{
  "num_hidden_layers": 14,
  "hidden_size": 768,
  "num_attention_heads": 4,
  "num_key_value_heads": 4,
  "head_dim": 128,
  "intermediate_size": 4096,
  "vocab_size": 50116,
  "hidden_act": "swiglu",
  "norm": "layernorm",
  "norm_place": "pre",
  "norm_eps": 1e-05,
  "positions": "learned",
  "qk_norm": false,
  "attn_scale": 0.0884,
  "bias": "all",
  "tie_word_embeddings": true,
  "parallel_block": false,
  "init": "normal",
  "init_std_qkv": 0.0218,
  "init_std_o": 0.00412,
  "init_std_up": 0.0218,
  "init_std_down": 0.00412,
  "optimizer": "soap_variant",
  "learning_rate": 0.00195,
  "beta1": 0.95,
  "beta2": 0.99,
  "weight_decay": 0.15,
  "lr_head": 0.00449,
  "max_grad_norm": 2.0,
  "warmup_steps": 200,
  "schedule": "wsd",
  "decay_fraction": 0.579,
  "decay_shape": "linear",
  "final_lr_fraction": 0.0,
  "batch_tokens": [131072, 262144, 393216],
  "max_seq_len": 1024,
  "doc_mask": true,
  "train_tokens": 778500000,
  "max_steps": 3180,
  "dataset": "wikipedia_en"
}
Each number is 500 + 50 x the weight over the matrix's rms, rounded and kept within 0 to 999. Layers, rows and columns count from 0. Numbers have three digits each.

# layer 10 MLP up, 4096x768, rms 0.0709, rows 2233-2514, columns 48-95
434523428386454511434539529425431505526529524500603532561482507499554550524509476504545510489490530452433391512464479465522556568497556488507493
542546553503441519516502583506577453476459567470482589479557498474518497482482510486413444543493504555485530562505533509520399496509464369593543
465575495450480454392448455561429501452491378486520412510561534593459435417555546551486539493555554441518522622585479453569553468548476510458507
539578573516419469568457517467533490478466550508526491487428450534483409438434520496495483445557553508417488519539486465541570616598548500511486
477472487457435490534447534600481463512514579511490586483502482556567555488505510525557545543514502545568586451496514462594596516485449532439498
506522504483547522475541476508516559571463520476530495514416537448476526551497474440498621554535593598491526495501472445535474483496487495504447
515505537439407497526459526551492522472565488488519476463430497508519545503525566471476512447448453509542506495531450522519462482564580462502555
445558441409529587519518369469531573572527527546497554474403345488507531548431505420412554519530410548466553423460586564581337530518504496587486
532503617525566590458570471537541440482497543477501537538463513472478480469518448471509514501516511449470542432508640486458421519369521504578469
468415526536439513545492481447440525534487535532517601516461509498506559510390529563507532521495439529507492478500484498552527539537573513546589
523471485532562504475623534462565340642592452511503447485435501527526449563475444575452500505534563518369421452506534496486487503541483450465523
443425521459543524534602476465518445486588492460569406491521509544547438509419498471543473431443470514521483434442553534532510540522393461534451
635468498451476432597594534480385494444445466520456545511511467414569558434422536476458469470468438517546433543531458464509497545541555482489411
458500423538563507499507525537535524507564458574473401478485503428570492510494559536424452476477491580435553551461445494440385616505484507418559
377563516533591509514494519459439569517464553579474488446625437517403476492519411457484506526530475489533517515483476452507437511493447462576459
507476454565422452354522528517552520519426518547462499502538556545551449553475458394504549415461430432503455549478634599472535481481522423576603
483402518445437421458522525549573496501479519422462469553523527509557524543461477476534439490452488520501432478514537557493430449504616486386496
479484520504455528476472487589566455544514507486498548480368436454474442464624436509551468501538525567533529463511481507534412546410564504521467
538418443479484506476471595464494569463549458545514547476479580400529435595458451436581506532441507538462519390504585522457540525529429465468514
449432503517481560498488513461556428516517475515480431475487569501486474523622428518522449576544436606458444449471510472463559505493510553482457
452421522495524555570482557508484431398445459487486479577479449491560488530437512390501521581486541440410482501508440609542490500526472578544338
527447564503506531504469474501448445428465483507526496449535506480498505491387560507536450491475496492389479390506438404544534514455514460460383
537454515482588446464498471508546462484580516481543435536543444437464470613481552501440465492478519561439548450553529520458534560457497509481506
512519502481641525417474538444473559463482536468518501529550457560556529470442498461489478469428562572484572397476578515535445570648497489495469
461486448487504555552568552448539482431521515520475570486512578581523430534500591471515462503532463427582556553478449527498591552424581484481536
537392556489518447526494524506531453462512453534542531500517449450521584467486479545462519491529557462515466537534497527451454480487410513507537
448496526482535525485480422557560522563380485595487498470578488611499439520497478509536538484547536490454375541482534486454555436528530492555459
492565563503535547463438505564401496517563600541456547482438504455494452541457520500474514576490525449516431525491569461549526455508478505487535
431533615507444524505529529508469451459549491496495522427453484532552555477514474516519436552520521512430480515529411442441605531537480499547472
563495484550444608571481586558574485517571517541477513511454464502469521470470555544567474470456408368546517414515509507495517442538480496467505
498440479418539397545445501454546430498436454546440487512561589479537504485371561452568534511520493474439417469486497533406503471506536465437529
546542524507524550508514501544503552556479502464430496533487491489545476539485456512433545450497459561426585543481503530503381580481572586392486
413562414454523553564545469471547455544469473544504453488459459476405467486558467518590436486447562576529490479541430511587511555450466484481563
483476572429493402596433512517495578489535550452482605528532427469443570470575475515517470427517456464493405434526475471485496486414469470515545
547508421515440536426515592440484496411498512542483485504493516433459490512541589481526507540476484448552540452591531475581504503449379518498488
474538549524482532408555565501499470521557473493544404435446431604482486493459593504435546462525564537554593578505493383480598518583512457546450
454464539517474610383560388536514504459460514509493457490428487493413575546487545518490570509491500470405515526554455611442526519473517484517492
518472576468482484500522506460469531488489547506486581514518467475428475586538514520506508551535536546548459509551516458564499515454541471495453
416584510501504497514467467502572472484482485549491511631549436527492472513474483610480516522554473600565510575597535405497531448492542428485540
492550462464495468519472428498553428461573454468532537457489419461536446578479523382487417503521556539495554530495487565488603494529561505498535
515524502519618458475485514529522494497476485495530489486572565586523540441488464574455411491495476533445517469487539442442512536527458454543501
457510585543542511504533457576610445478566570514467453591529436449464526532427521452445475466551504405520635539540557443519428513545526543531559
474508528495526546484450481554435463402476456500569535603558532479455569477518432537487525493471503532442526587472598453500545559566572446440580
549570566461480476558492473550490465504579558549599508516554498480457477529439492516555483405538492600499510458477506437567496518511458537554594
563596449499571551530538522519581521470516513470546444475519491557511530399547613453454467577470527440430541538401605526506555527494528422463459
595503523478491453450430463536490430503546499568521492462372504486559543606504458566491478510529563517508433475459580488517443534546519472507467
441541435517549517513478496544499562588498447556560462546496434550552477477491573566448482379448567578555508564490503527553508469458571493477386
523515500577437457522413495531533499457503489468504455514515423632488439523411475477460542503473543492491522465506527518457454461508559439493612
494525561522535520552602479505482475437488492632550525473456484509473500428502495619541467461422482466550458534494456511473514519499538456453503
504568495429413468431500591463445494498528539541503520480512504445472465519522509521475378564507600555530463528459528564554542524508559469574535
468537497584476468563566517484509462566550505387462565423501610366471490592462428604629586579680578437428492513564526561554456462467483504499563
529580497523463520417435508428491568529579411468440490509470568543491540501514518444476460618526507502548516524461452568444512510532422477498595
465563446454502519507453562572609577505597499532420502409477577543435519562561518508466498456499484556574525509564485508480443446548552539500507
494398537546526542384517583453477452472529524559456483479591620403474461502479521452435452490504468429445529506457499431483438428438532448547581
534500413472427538497619465474499558381472524542624451610483402521522478410438532493458554554450517510486485529449514504550469479476658541485431
494517547368444516460520526557473454480488476489546566533415514489573402497411481552534449550521530425448495566478431528452520438475514475521474
526460455589436578534441424479433436502410498561570535567507462499507501543492451518466489621438499405537512552532476478447459533470513553523503
468536468525506395550470494489519454533546521537563456491491560490521577521523547529456485419494469543489512552426547551495502531481554540498535
494447498546571500515452514501487457491533592521440512495506563497479467533474517522492448554555516519520468570502463458469510468495396499429480
423345479577542525550496459447473540533469524437518477524480519463538491460512520523475498546472503492470506418460501600517484494559475577525570
524548475486498423463513500604565510506591574460485557509563541568501509520558551519519435480405503503440453469469484419486551461480525466573501
470527458557459494551463458613420532499585592414491561538501522559504447522579467498502428578536462515475461527442451478472514503512529514473547
577444506552469459458602574482518516523459473553486534517514450554530457482528546467512598404497528474613457509445468448521459447567565465505483
508544476502563600418506501616437489391523502539516505463522557558595480556363495449471455586522520495441449459478571560493498452481499444572517
500496590544438537438437566558430560442532463525517537480505540542510543445498509591519617565495480499470468560556429538512510510576451463401541
548585494580530403465535586462522437600440542459531470483503567609501388587494532486465490535534565545531557541486475514532544531480546494513525
478469479504466459483472518475511585566483591569436533522553521454515393621512572525443470537541571420479489515532428580572515587455472448486444
458417544466493505460481536443401452384382388525409451533476600562591519421580480496505492569603555412514419518373609496481509567624449503596508
452454499482554489513537558467510502479501546438446538572491428616505563487495564428479517606523461412439543530478479526529475540544491468562449
429507556461580469377517529496574555568582519440515558609515517493454437517513552487504565602461432423531541539517387481446510544515464523475522
439452570492468588642477476466539492471495514512581443566453503416484426467473470452469500583365546474495551498408494485548617507619465471487534
492513412508415415582442445452520471519380605477501453474531536440560528555539492418539463458515525569482445621491456505499431556523518588508451
537508529534411497425588515447489510476483507535485486561482480539533580488557481452522483463474467478464548476488540522451632492562549521436496
511591465505470488533538554505490545465562542538433570510551418494477430433518498446548545438538524535387497455435585542553530542509586434491535
509452533496513496470444437533488418552503466502582509517514494501533505546484424514559613455477479522533549524427538575505536442495546552465585
477425542479451558476472463549510505438498506473489548491511410580484454504499526562429483481462566503595505462530470576550522573440460541405529
527476546611405502483519459525561481548498484512562495484533543568545461506507451529424461475483529498449473500587380534524476504606461460495554
474472495500554562544553560485538505462524487471487470389474553493442499441479392431514524525493448490504416635611588514497495434527567506541521
479516461490472466514483457464505514489433554439464566494527428452429521463482553454461520420511425465484569508502490536549511541483532552461593
548562560584424496470454474524492449532532432451533530499494453436536482422508578543395432497558515529553559495548554528559498532511481455538471
519467483523524509421464505512474456508502388538466466458546512480513563472531563515451518581556419487460489541481490574545519581565470435556505
509503508463557509456454521590495418450581623531503536443433458503431458584548604534519519525546527540420509498543560487525529431462575534490495
579567594482467556577460535510452454464363439533495471554544516504471546506506487462471487520538396605592522527458539476455509476503442443525583
504451516540503407533531539559466500462492482572582645445480483545584550482439430570471541523496540530534489573491483509551463499442536491485586
606453545517552526506463531509473601581465545511600560494440475458479514423501533585471459491514484488468511538418484464540382515560482449447486
448584471504484561416498596478529434595540410453534531532501505470460569526478535442551445413442461506524448460433430413430574487531481459565493
490441477444518545545447434456522491563447550478403520552411514377429520510614481461528478593490528474501516478618527563467532452522508375537453
492482475451484483500406479469476505564550513538487525527550585493516534606435500512490385434646456638512442523469601404464544518603433456393466
491475579502464485542444482421458543417551449423498544515550401467512526456481537460587522474534516464438471537574481476521508511585464534511551
560537528543500627521443620532482493554557493452463404565487570458488512416522543522520527564467467532425485481613538434493545471545473510554576
545472671553529471422552641418456416492460509402539480478489481423429509571444457454475532580521537496559471461476635510522495593515475527370580
525424528497523505554461446471517580507579552479524515630508514476525516523432508529463476455530489511470478453528540436476407433503452469511453
516505405552423538457532468514543489541517512473401513465471558543571553423549432510425563475505427517537434468455550520535494522603595495494470
517496447499589473515529494501430422529477452461435488464566506544504597532551506487494506393543464476477417497531442472469490501507614443507520
484506508590496510426564564421469506533538456583435560504512507434456565496521476571573586440541526437469516485513486475492531351472500473473533
561451513454530451598616555507510465533469602501507426506501473529531422458562548468526485505524630555546428476500505503529576403490452547527547
586474423581464524478437518507405499550450428458611471527475438559521506531445435512513438578484568535538536478513481434490524469450487542564456
517446536510541469499568560567476607483430608544514458648528465529439488463495504540525479419475536535578472576472404493435497474497436505499438
483467506547458475445594517513571447469511513465562447491529486658450541531429520498481439468499482511502558530425490531541520500532437509587484
463535482537601481495528612487528487447520517452545486473475497477463415492495573472522502538491514479521471388506523487482447440498519591466530
447456617517539557531505470504500474505547625536525478592553479488590500475537521575453382560573498537435465425461515529501446386439532571461396
530482507561583421420557516526463549602503494603512500405435555488470658530557543459594467460555513538551411568463600532454542525466453595434492
520544497501500543408479436517445561455428498425483439425526470492510500494476494498481515543551431540648487462503479541532563372482541604495527
399601524539457590459518505498631497479514436547498456496528580476364478460567582447520486582580486458548428481477565518503605517475578509563477
515483539450488507500492508537503518502433527585562469493475507511419519557405434481524491435536536588504553463530521555479545460516497513505456
503466611463471508571626616519510533499515506473572404443504498564518473419393532553555474417499504584474592470517518438547448498487420602506434
433479530390419457434564520480496461423504507422585524522546601537438491432494558524456541551493477451517503521459476445416442514441519456474465
499445479483506504424666491497492556505516442506479544524504383562550500509494426565459472518650458425570470396478540533357478538574488518480460
441540468504573449441548571516505628530513528518436549435433559489467492583525606482517500576561538537489574532465517450508559502582458428574593
367507581402515434487510520535535535558540501485543521513531543463519480486491542578567517508489481531481427527405521488499510356466514522541567
480516501526489563554622479524500507524489402468493411475604474529567498482518495508466505501424449501449553487576464481448550550494539518517582
576506553499515535551514531437554457561472472502542432547455473597435386532360552436485495499604513528480584543540551467544530469524478519483472
554474508572517501481487479578513466472608527449531506515434469458531448478642553458524437517468517443502634486495502549484541509509591531496523
494552608503372523494391502427541484457553514438444502456558447434444603499472572597611400498532467491483510497546484440508646382443424502513370
468394535425498522548588556547505576460444592411527510547463514575611509456469455478496507511480476574531536537522478478567606512493562524420450
565468484491497513519540437441460487361547529507504480463464523482377446522462545454511477480541572537555484510421359461453495498411526503501375
525542555441383587445481515482503466432499537566423479520550432428533501411493511441540590483468531528523436509498486516458461534533483448473554
621453458495493398521562503561454578492528455567474548431437417471475421443473488476453537526491538461529476504579532388365472551490471449459533
533608565582437531529473482559523577509372455442548585537544502540553590566445547512521447482489629423484531414498507582448487453368502479588520
528511490570487447440501484465435469474490560405491480524370592444443537525557555478451444416574550504503449553560594491423385582456524568529529
515485551515561518447474401458488482441355535541455509401535631482411432495384481506555601574418630577520498523436479472468467452540499502510579
517575488524553519460554487651570516487456395382390499506641503496467444438495515567490505594543459565539475473545459500580478561533560522521473
508502453509534413464470475489501503524471513559592552452419478499498470497505507514523528456500519524497398552469598469492531526388497440469496
525546518488511357495468454433422481577572611451496443582548501487556497558461498612558541550458584559462514488464517508562490485507462397514504
465602519559470567467464510538439507575506486486499481489495530547497520482572569487514525535487515532594541584474416554478468505495515393529506
488391530472573467489594446543455504401503458519548430467525462412527459475416514484506497468475533476532488452504557560525519492400545471518458
544418533455529523551492490537514485596510490488538555483413511460487531479552500457504512469536553394505508463558509517467449521487488546469492
498472453494434531454489513497478505437516441430594496435558445548491514459525485548435498471469656570500459492538601423501507559475592510481614
503585540489516543535542479480567513449414414495469495461494471537491450506475461453506530500495468564515446502439438521516515481502432391559540
518466443488557508425458548489465453504518608497543553485486526542464500523514382533477458461481440414530589605554508465534497552513428494489459
625520523488506525497552618511587504584375448489375437515509541503463563490470550507512452444496497351405466395384493405433473532564450478487493
430551607417531509528536557536498555490389504518582506436484517534509483447490559530527482472564547622455530451470426457494459498517541450505463
453511462503560540521479520482503440455552461425509476462441529550553506526452477504479571564519472432563484532482491510477483561451502417512404
467426409587499554491495601572488548435543495520638529441567542456505492566548531451463454505555527514476505485575455551455462533518508494455459
507489506551485432562550659638531383521587556555517442533418557534474459483426409514461626515441531490477520436560475453430515463520478492489457
483584473531431514483568451514469473449526435485447491525486490551474491518554457612543506478596439493447505518537482530563522569523515526552448
552454394561476455525576492473555442548469473437474505522467572540465535483389433477550588497550492581494493543506553491528405537529457501478473
517509469526533419521432543546558529495557492606538468529453511436519538555543520468514542431487536465501367581541435495429481396507598474562450
555510514376549535469478500524558526448451490412575496447474469455645574519448543467555532593570429549536462499569452603465375474567529451507522
546592482610431470412589486461455498588505478544495553565475509510504532514435481549553490458455547524460429487409569576540547526532347461562506
449473467424541555562577532531531453571505405566481552467482489440571481591569497437512476438423441473456539529448559570486540528478520440454575
443497562507494423450385456507441519500499420518554507465462571555547568485532452573507453528532599573539438500526447462489436505524530438505505
549512560539508460469498475470483468517439425486545461473571527361548481588598506486514567491518515533518491541473632460478498535454573525467585
502600516451478517489517460515516479408450498489407531542532509475529529480568578551487559561527485493578473501400489451559526547530522499512445
483529489487434507445538527544460483485574570509523464497444513489408454551568472454496515503528522538491542519511459501513513514494429463439538
486446492557528581513588424507458586494511478428483447546456382516442484501561375476526450542520385445511507530517579430521452487511452502493430
449592495507497466386500498540404449507486489530499505485413533506477404555479508432518520507501492506531544488545423424446451532540496452536568
491463541501367477462473504545533495526430448466507475561504471576434484552486505487528430509537506563501427540474544454498531488472480445489404
499494408468592496455531573562507490503532446448467570569541516466533471533550466480459479427488500566420505475589382537598524461567509504558488
523479466405526541487516561474554559433476508533445527487467518485420446479483454527427471469439562427565474516484507574515496554508460480526453
439578397443495553620535487593467589462493438587495528497472506422442542640580572507623606509455549534595553417394541423478519561530527557528575
473526513451439487566539525560618526522494518475566538496516579535449515474467466593462585433526462464482498518468508524499448525603399472446461
395481564375542541492432645509485533545529469463589589545516480485511563420542498516584431459504505502558520476524508516474529542462420513498447
538541474540462422508485522558469397451453456458535475454472536533479462402466421426460516516493518539513522478455515518515422470409450477492626
473479583507508466499530439435440471520494485465465509519525579454496490476493544476517547520551511492481482476423515483486466553513498464412523
503474449429519518521507483476484515509506560462503559558500532521544448525517549441372499512503444406518458585554452548461521513607490483396490
405524520414465491429505475515474509487475601516530469474506631476498530461490477587487464445591440578498515463469453442377467494543510519478526
478533489499551532457503456502486528419501459519417399568493501603534494501475531462515498462459518527479496525604423510437496573394403451502403
419388616453460625519536444539530484405417389484492471562554398481391653517484532506488459533479404537480497442390459505406555430506526565585542
555508486550447515563477485425526535475500479577451471517475516426441436457596505536521467439612460479513518547631407509583451443461581483491518
458513468536544469509482500522551599547560520427440512532629477484437445475497537489429411560532504502508476561467480482490526488461507427503522
473520527475510499572429533490498502520532568463467492493463556527554478402475509398401477459575577470474484541516488566557454564485529486409517
550488585447487501518503489524501551465483579528485496580438542483555507538401490500424568445497555460387552527593502490481485539563448514540579
532476497547492570509507479464521466424488579532497464503478450499508493555498502511522462412491564466508497528521497510512463385506508525564439
465640488541438488565471544545527550415550563462521474462480452465583487393435492550567512446420542452506443578471507479537495455519472569441568
528445444381453539494501513441500530431585509614485616473462432542495441438501503459519466520593473512504464441576470460367508530506539538529598
499489501542484514549466471562552479550526514462445510484511570452507502473530482514555500469457534606525435552568496583448514433429430540564453
543582437531447448552431524561484522424527476461464494430453477547552586532531562410538509554527481447533432476427565484499500589632544523626531
420554388450446528419488560494477494489538540388557513517491480557543483554566411444541553574508458534577504482565541529418362422468496594367490
431496571440544482484552472503401532573425559432554549482488509495568531552510532519526484522483532576472389510501571532474463444489425540538526
512621444467512580392551481487414456511503573499550506573445475469451569491459426453520524481561490398478490501543501480482432498443577501537469
502516551422455486429597486513540419499428558474534413500546539660556483468452454555439569444545427503439358418494512433364475480480459494455524
466496504501500453561506480570503446488487435457470561521584531574492576494506392529466520564446551493506597504450578422442472527613531485458528
419546531564513511481418539502506524603510547464447513561458554474434486523501522546526496461443424513594450482487543484422481405514537476440468
495585438599486597542499470556520470504514554501488545504512428486489569421528544500576435455553486437514515457534457512472526511489437514485566
438517519498516567459595433507470585547500480555550448487501477551549423557651481440508566512470491492384570486484453476424461586449478492552573
554412470620579568471431490551491515459490343558577456614485548474537522531485477523420531422555492495460493476533538557454401530484469488525475
403482532463555434442378514569597510469467531453451503495556555505489472530594468496499519456518492538583496441486452508466495564497523554519548
522513532507412483479473473454428473501499504529599383595496495525481487464461479539530480494511531394512542431483521550450477520477498468514542
510446605553453508582584522568428480428526587514397471566478435486492544532446536604472471502510478461614514559507444482512460442488539565545453
440595505445522490469454540468506485538530536557566522499490479544509468456540534583401544435478533460581516524485454490496472566479464481498557
474481503509506375551540599411489449523519518482544432501507434457513401514526409468550531504375460418536486534450553482571573556482470441489498
514428476452508515491459449484620517499478464425485446475505551525519515445487506499492411458543453568411526440529536487483418438505413460464511
514624508511488483569487475495455597505492470562407479409429454540480549467518484518610483502562566542427373519411475454529477469482498437458452
380584475461529572477595562536535560445483374448523487527529472561541541492444498491494470526552477512541426378485563533512528500511463533448404
595421455566448560534571580545444574543527502491518500477433575494462503502453490556472493495538478551579603528550490469551522595447538437541428
586467535436486593474425449456501581449527491510446502518454449563547562352477412666506505507438574576422513459510581517520561435505430510528431
465530497467510515486429478503504523513463536508459406502484496518455452653523437509464411427434436412406510535473499498537497577493517463490469
536524413518489625536495532596507483478501424401528591584507484566466467454474439607511539579488516556428514370452515467575482469550450457391550
472539494555478464509450551506444561495503533454494466424466458458490549528494411506563504479484556532484588578493416406566520503538439507520354
480536494484505402496487566437496567524465522460521537492502436535566516516522438457443457551518560543550353557475529536520484531494478491520522
438526554487436462453447532538472509523563540492493462452514480489480471476473536521474523544463535554548521507498507498487515579520453451458469
539448531512456551369493520442499548508497522438458448526514387458498541484544450496502456510541425524492511460542455412452545518527527532502511
517575523532494521461500424579445538506401437574406519557530479517496611461495452481463510514496514467455527508468547433490549481495480403541482
442578531488545444577471482474487475481424537526517445457540405481539610429506519575507499520590485468475566533382523549485434555485537489569490
428516552480496399537316522470498485537467490483565563453466517492522516497502570588431463480432500533350500498556439483467499527484505561431375
542437491550551471541538513460541496483515502531446513427474527587425487466513541583480459534442451506459456560434379493404580560560543464531547
502522456578513570508542486531461485488482523438509482536560470574473428595513351505472541591343536567466424464646508530495613461569515458503514
461500507533567494486400399495489433487458455497509468479562556463617527449471544565602453488469534515506477518497555456450368478499480510410549
444441437532449444481475471432518504501495594575594556513494523554387441492453496483449429509559471482393574546502453429475606449434484433533545
527509396521445491475483445449497523525501464397559449480483509420471453469531549478472534508471483530558437519470426442506538523497512553493439
513521439540521526493610467454488508435465439546520456538487368455459531628529523433493472495469502439540481415454533538636510516452480536523467
493428543538522545481495488457553435470468532565478505543424448446508471523540470527545476452459575477459466668546467499483493552562507557479416
464544482511515577542457518475555489436467506426457462502508470439538523560516465525505550556579548441427505469569449601560514433429495527477483
489478442539534501480567550567507528475501492442522506516485546612525501473551539474485547509532499465436434489506546467549461484457516412478499
509416445551362474488531495472581554488522514459494587444512519486516522529536427466498435463529478577414481552557495466445502492454539545434465
468531432584502518535482419466484494494443474439551499469538550480578549613481539472518391519538563521459529485532517400527490424479448465478489
530494404442477561494578547549513517414536452554496442576545594477452518462525516455551491504494445455522451525452500524520603539504507419495471
425416590490369520592567471494582448481421579401466502474493528556526521580530488501571588532437463498580457494524517462444519446478430498562445
508476481575558515444499445482516515456519453508539473513583521553526481520465475528481515501495466508469455535564519484514521509493647468386443
516506527483399510580569495529473471583494529510400413457546478502489518452522525574447486386484494536608461444483579498447608429504501518583503
563439532627474419453425531566442496521559480527486482419494496532492605554467563540493415459474448459535417430495534493515553521475465377517563
434442541459461419536437505545528545451501425477503474549514519494567444486436516492455504524492571501544464446354526518519568607594398475446518
567498490590509545586641457452587574582526424547547512456624471503476551487489492522513479498537513484479477418478482500471462555452572455461496
509539456469469534487438531467499458523495613511481477456462416499439498475507525439590592485428526437405510519495509476503455559488506433580347
535518600465473459570535523531493417478487570430537577555538563483540592553480454487438477527441416455478527549488393533446469458479504518527544
500453557483517557521522515553482436495483515445428536506491513489501394544540536547459435542463568540537505464438529513496459513542523504545468
495503498521436534466476508547512521489525557467466528543465516499529488435430445565473518493513448523515460526500501505484440530550530474538469
461573588555545443455501436548458518447541423565520454501539541491586505434528531586419528581432554452515520543532515540467438537469386386479537
555522543472593456493464426483429469499492494499414552643503508470533475478561553442581421483542544531505551482544432515521524547554519515541489
503578499484427467487438458496604438525466443497428505549492506622563477460514487480530504567587508442477379442470427525529483546479556477489479
519389502477544506500539572511491447499530510574523522510439468460414502488420472518484540526447472472554498453639441432532455513459529529497623
436486456560552454524459538469511502471545518532495482456467530389530503505424451548463445481486552526532523556483412555510536462476466486567466
504538527511487503404603523553396455495562474473464482476443531574445500584491528492515444507420537387553455533489494543546412384474447454508428
481490544545471515495440559496496434443459447498506466539477541495504533449448484434497438520568534513488518579509584454553525476519467505339509
465439621518605481462492551519482556523461534589586500529534554494555451388436511455436475509381560513461380351494582379450512521513523477483503
520455525524494588522558497533450582562576482492570567517498467489437524480546482457463571461419440465587498439492463415624504571536500548522526
511516530438511433508462502489526558411571495491551487459419498521490464464523469422511471507480567536540485514481418469493508500542465497458418
412495462447522487479566496538505573516548510500479612516524522473500557496435520465358418435469589462443491477607539537584531639651505476624518
452534487466422494424464514586441516578500559491491514539488490479471497513562506499493446526502608524570524524469495524575503403495450504533441
443509438528486445480501540455531540471614541567488488419438575465547489442467538552567552580512559459504498555513463471492483495448474547496510
585503497478501493497541463555523507507475489423392528460525519566458471448449455499383488476478480486569472507532538489481518518588541472460552
433541544463498541489544582527470483512557411488519460487550559521445459498495502468512539464532516459481533472429494509420505514433459499412504
443492479490531469504469496519474482508521547450562494507536481501537491521537529496573468504453485496524550546482436512465567460538526519527475
515480460449507566429486438477438564390491507544492530523524493410511570491516504540506488567519536509459481502369470525430502552406518509460467
457436529570503553565488481562536518519455496506555478424519594530478450579502455498403543522559506506591475548561506522522478456495493426394415
526488570518529509512510534427447469510563546479478472546513475569444487518542486484526492567448499465603534477501532435534528488511489501431442
430497514481429477501478514512546489370497518514563541565489510460445511596518508409389491476521646491449461479506546492487547452568483535547481
489570538517558386576482526441553458570538503505495477411429484559530478524463403647465433589465465455547592482547493480540488456478481368443462
462469574569496487578463489429463501467567365504519497520494475602604453499596471504545421570505542512605465515579464574571527485445505483578450
378500550502494408513522571386509559534457424511622478571484541589400446482571457476451519442519563483449493459543426502412459520404509537540568
448511532558502388542524542436503483553532508521521553493566550456436519468553437500585499486555546455515496463499567547469545576467532536565515
509444541520549585540464464518552542419387430528463559472495498468498491478468535438520631461493455465469475467460510552531505391538569523505433
441529554555459527430591534561454364526519508499540574502442512558567462459445530490573354520498507387566427419407487523547622474519422551541499
532563512519488502403448450562524513530382417497510525521432494587522506540454529573483522470501524553520459442521523420484516581444509603588517
501548478517594499511488484519500511542528488548531501572443513472442537527497482467530531492567517462498520493508610467487453500520472480532520
550516550562400568548442488537528513520500437551547533528517467521492532537467511463565424483586599470521525576493490473479593529429502545499523
532516604486413527499558518430520502559464600507482478543590488512403368520578515455509510501526551566575550495569390542530560516458491438496544
432522443530468497568550550516444405431473414509523491541491525497456411536513435469497451497465547515442481537453558446436502475479460532517484
479533469413468505499480516472506564490472456502622526414556529503483500537479578544533446537502470423528426537503495366427409536437449403447480
477477525505389590521453518542449536474571489460489525540497519510556476439522492486430453527550383526531515536555454503515499455521485444496500
386497503446571475451544411538491503507572477507551470510468420466564487507501501489550492555483432565504524456562451593495530545660531459475493
450477457566523501516497504512515491498358439420486519480477456530440509559408457494564431550539473496460394455477534518492516535492536444474444
485501573533406466470443446440431488519447488518510480501456561517576550499435485475590483503552454518491412597480510511512425521524476531471513
543559460542572500588549459579478456461485528520523494464425501492584571556437523456503502526409460510429521447498567442566412550427486486480473
503526392395515511530578459451523427489540443507451529550452513458458451500488487426525470471531580483492500527482528474564590417558527547553509
544467556447472427508498574465552589544491469505415478474468570475431440447506414551525512587564442580418587470499399561484484470443531442545507
473410464606583459419554533517469508543538591543482522480564446445420471513541509449540519551550533498507462456511405401479457469412526424527595
435520529489533544497437557491496431463479510492604423450487471509549553425521538493494514498562471491472574531543484537498537535554591566486569
429505521573511450526470482525511534451535457454458511500454469486479466554525591462455477484541524486523567523374416403544425509463521483518518
525496454538532463524484431508481617539567600519499532460489484599436551490477484505654512470501516544532561517559502540547596393385547423511600
522507495441461449431571525502503439537593491521430488477521479558475429453358532499521595515414510439455469571468504533560554550504499418525477
500554510541472462509454484531501515491457558533518521469540542545394535510453541479447533483526447508588470480498492551411583592575458398540535
430577490448534545527602567511453474571546592504479450505483419414469455486581533502531517499464579429543549430441435475476512506461472521540524
518589557505529415409507504596345471505597584438579471464544449543494539598525538451466489541579461529461476535539508550361514588448465514397488
543533508578503511517523525445448466354508530432456503500552553493500453539519548444477484489481526456497431538466508510503502463489497571505501
471559576487464513435500479495454590608496501465452422560507477489503484538634433378519597508472498482435462558572492438499486480516465524601571
516499554522435525498602487423484482508467514435507504549466467519398558571494510524559501405537512472498524550488421443502310393495557514521525
565485499618431580496533499487553510534567588511459466490559596593450500527467459461499476457526530423551458558564542454521457535572452493522474
516443462494530524454442531494431468535586595405487514550501467553598483437638482548483486429443474499539542493446460561482469541544513516532470
533538427514573419500456512544449481535568550563577515520455487426477462476511419448574527529527516429533396445454481462489483469533589515519410
518440375475556457563498487506463501541526420524520472526506488508563538516508550455501504593437422410646457488523485533482492489456478533500477
494509459494392526529541526570484481514569508415489521441618564519495434478475453475523517548659528466436463504567527609498413546558492507427483
494496483423473553513530476546500496522589475474543461455462481545392648594515604520446503558516524521503480515498398486529506459511497499544605
551514454510520515431443558512499524528463511535466401549451471491468560511499531443446569567535419562471464487556442545577503502476444573468430
460542462635543512515488508474441474529477459533552574516500537465462520484479509520492437454499539470538427442613469480443527569487477473538588
517511447532523531560541459483510557527450503557583536469468545488526493523462436561554425507505540468480474456442485580465574439520542406554557
550411535476472555423516420545493528468544533550512564479501418474456504441514481403555462484487629526541546443465522518488575571511518436508490
542492409416571567512513540497501504521524578477437523605525469586533539511556502509524517493599518477592458537464488519578627541468547579618402
463552473493462509562545557512580461515504525504391473513401465535495476406469530505460487544473497553515449518401560564441541461526468464540465
504568597503531480512594502495488503443619474514501492496407508450501496483471558471482512498498548520542478545513501464450487454373526467495526
579360470500421514482520504458519531532477479526441591522516524476549512555538498481413521403466521461587523524465533492567430583486503497411484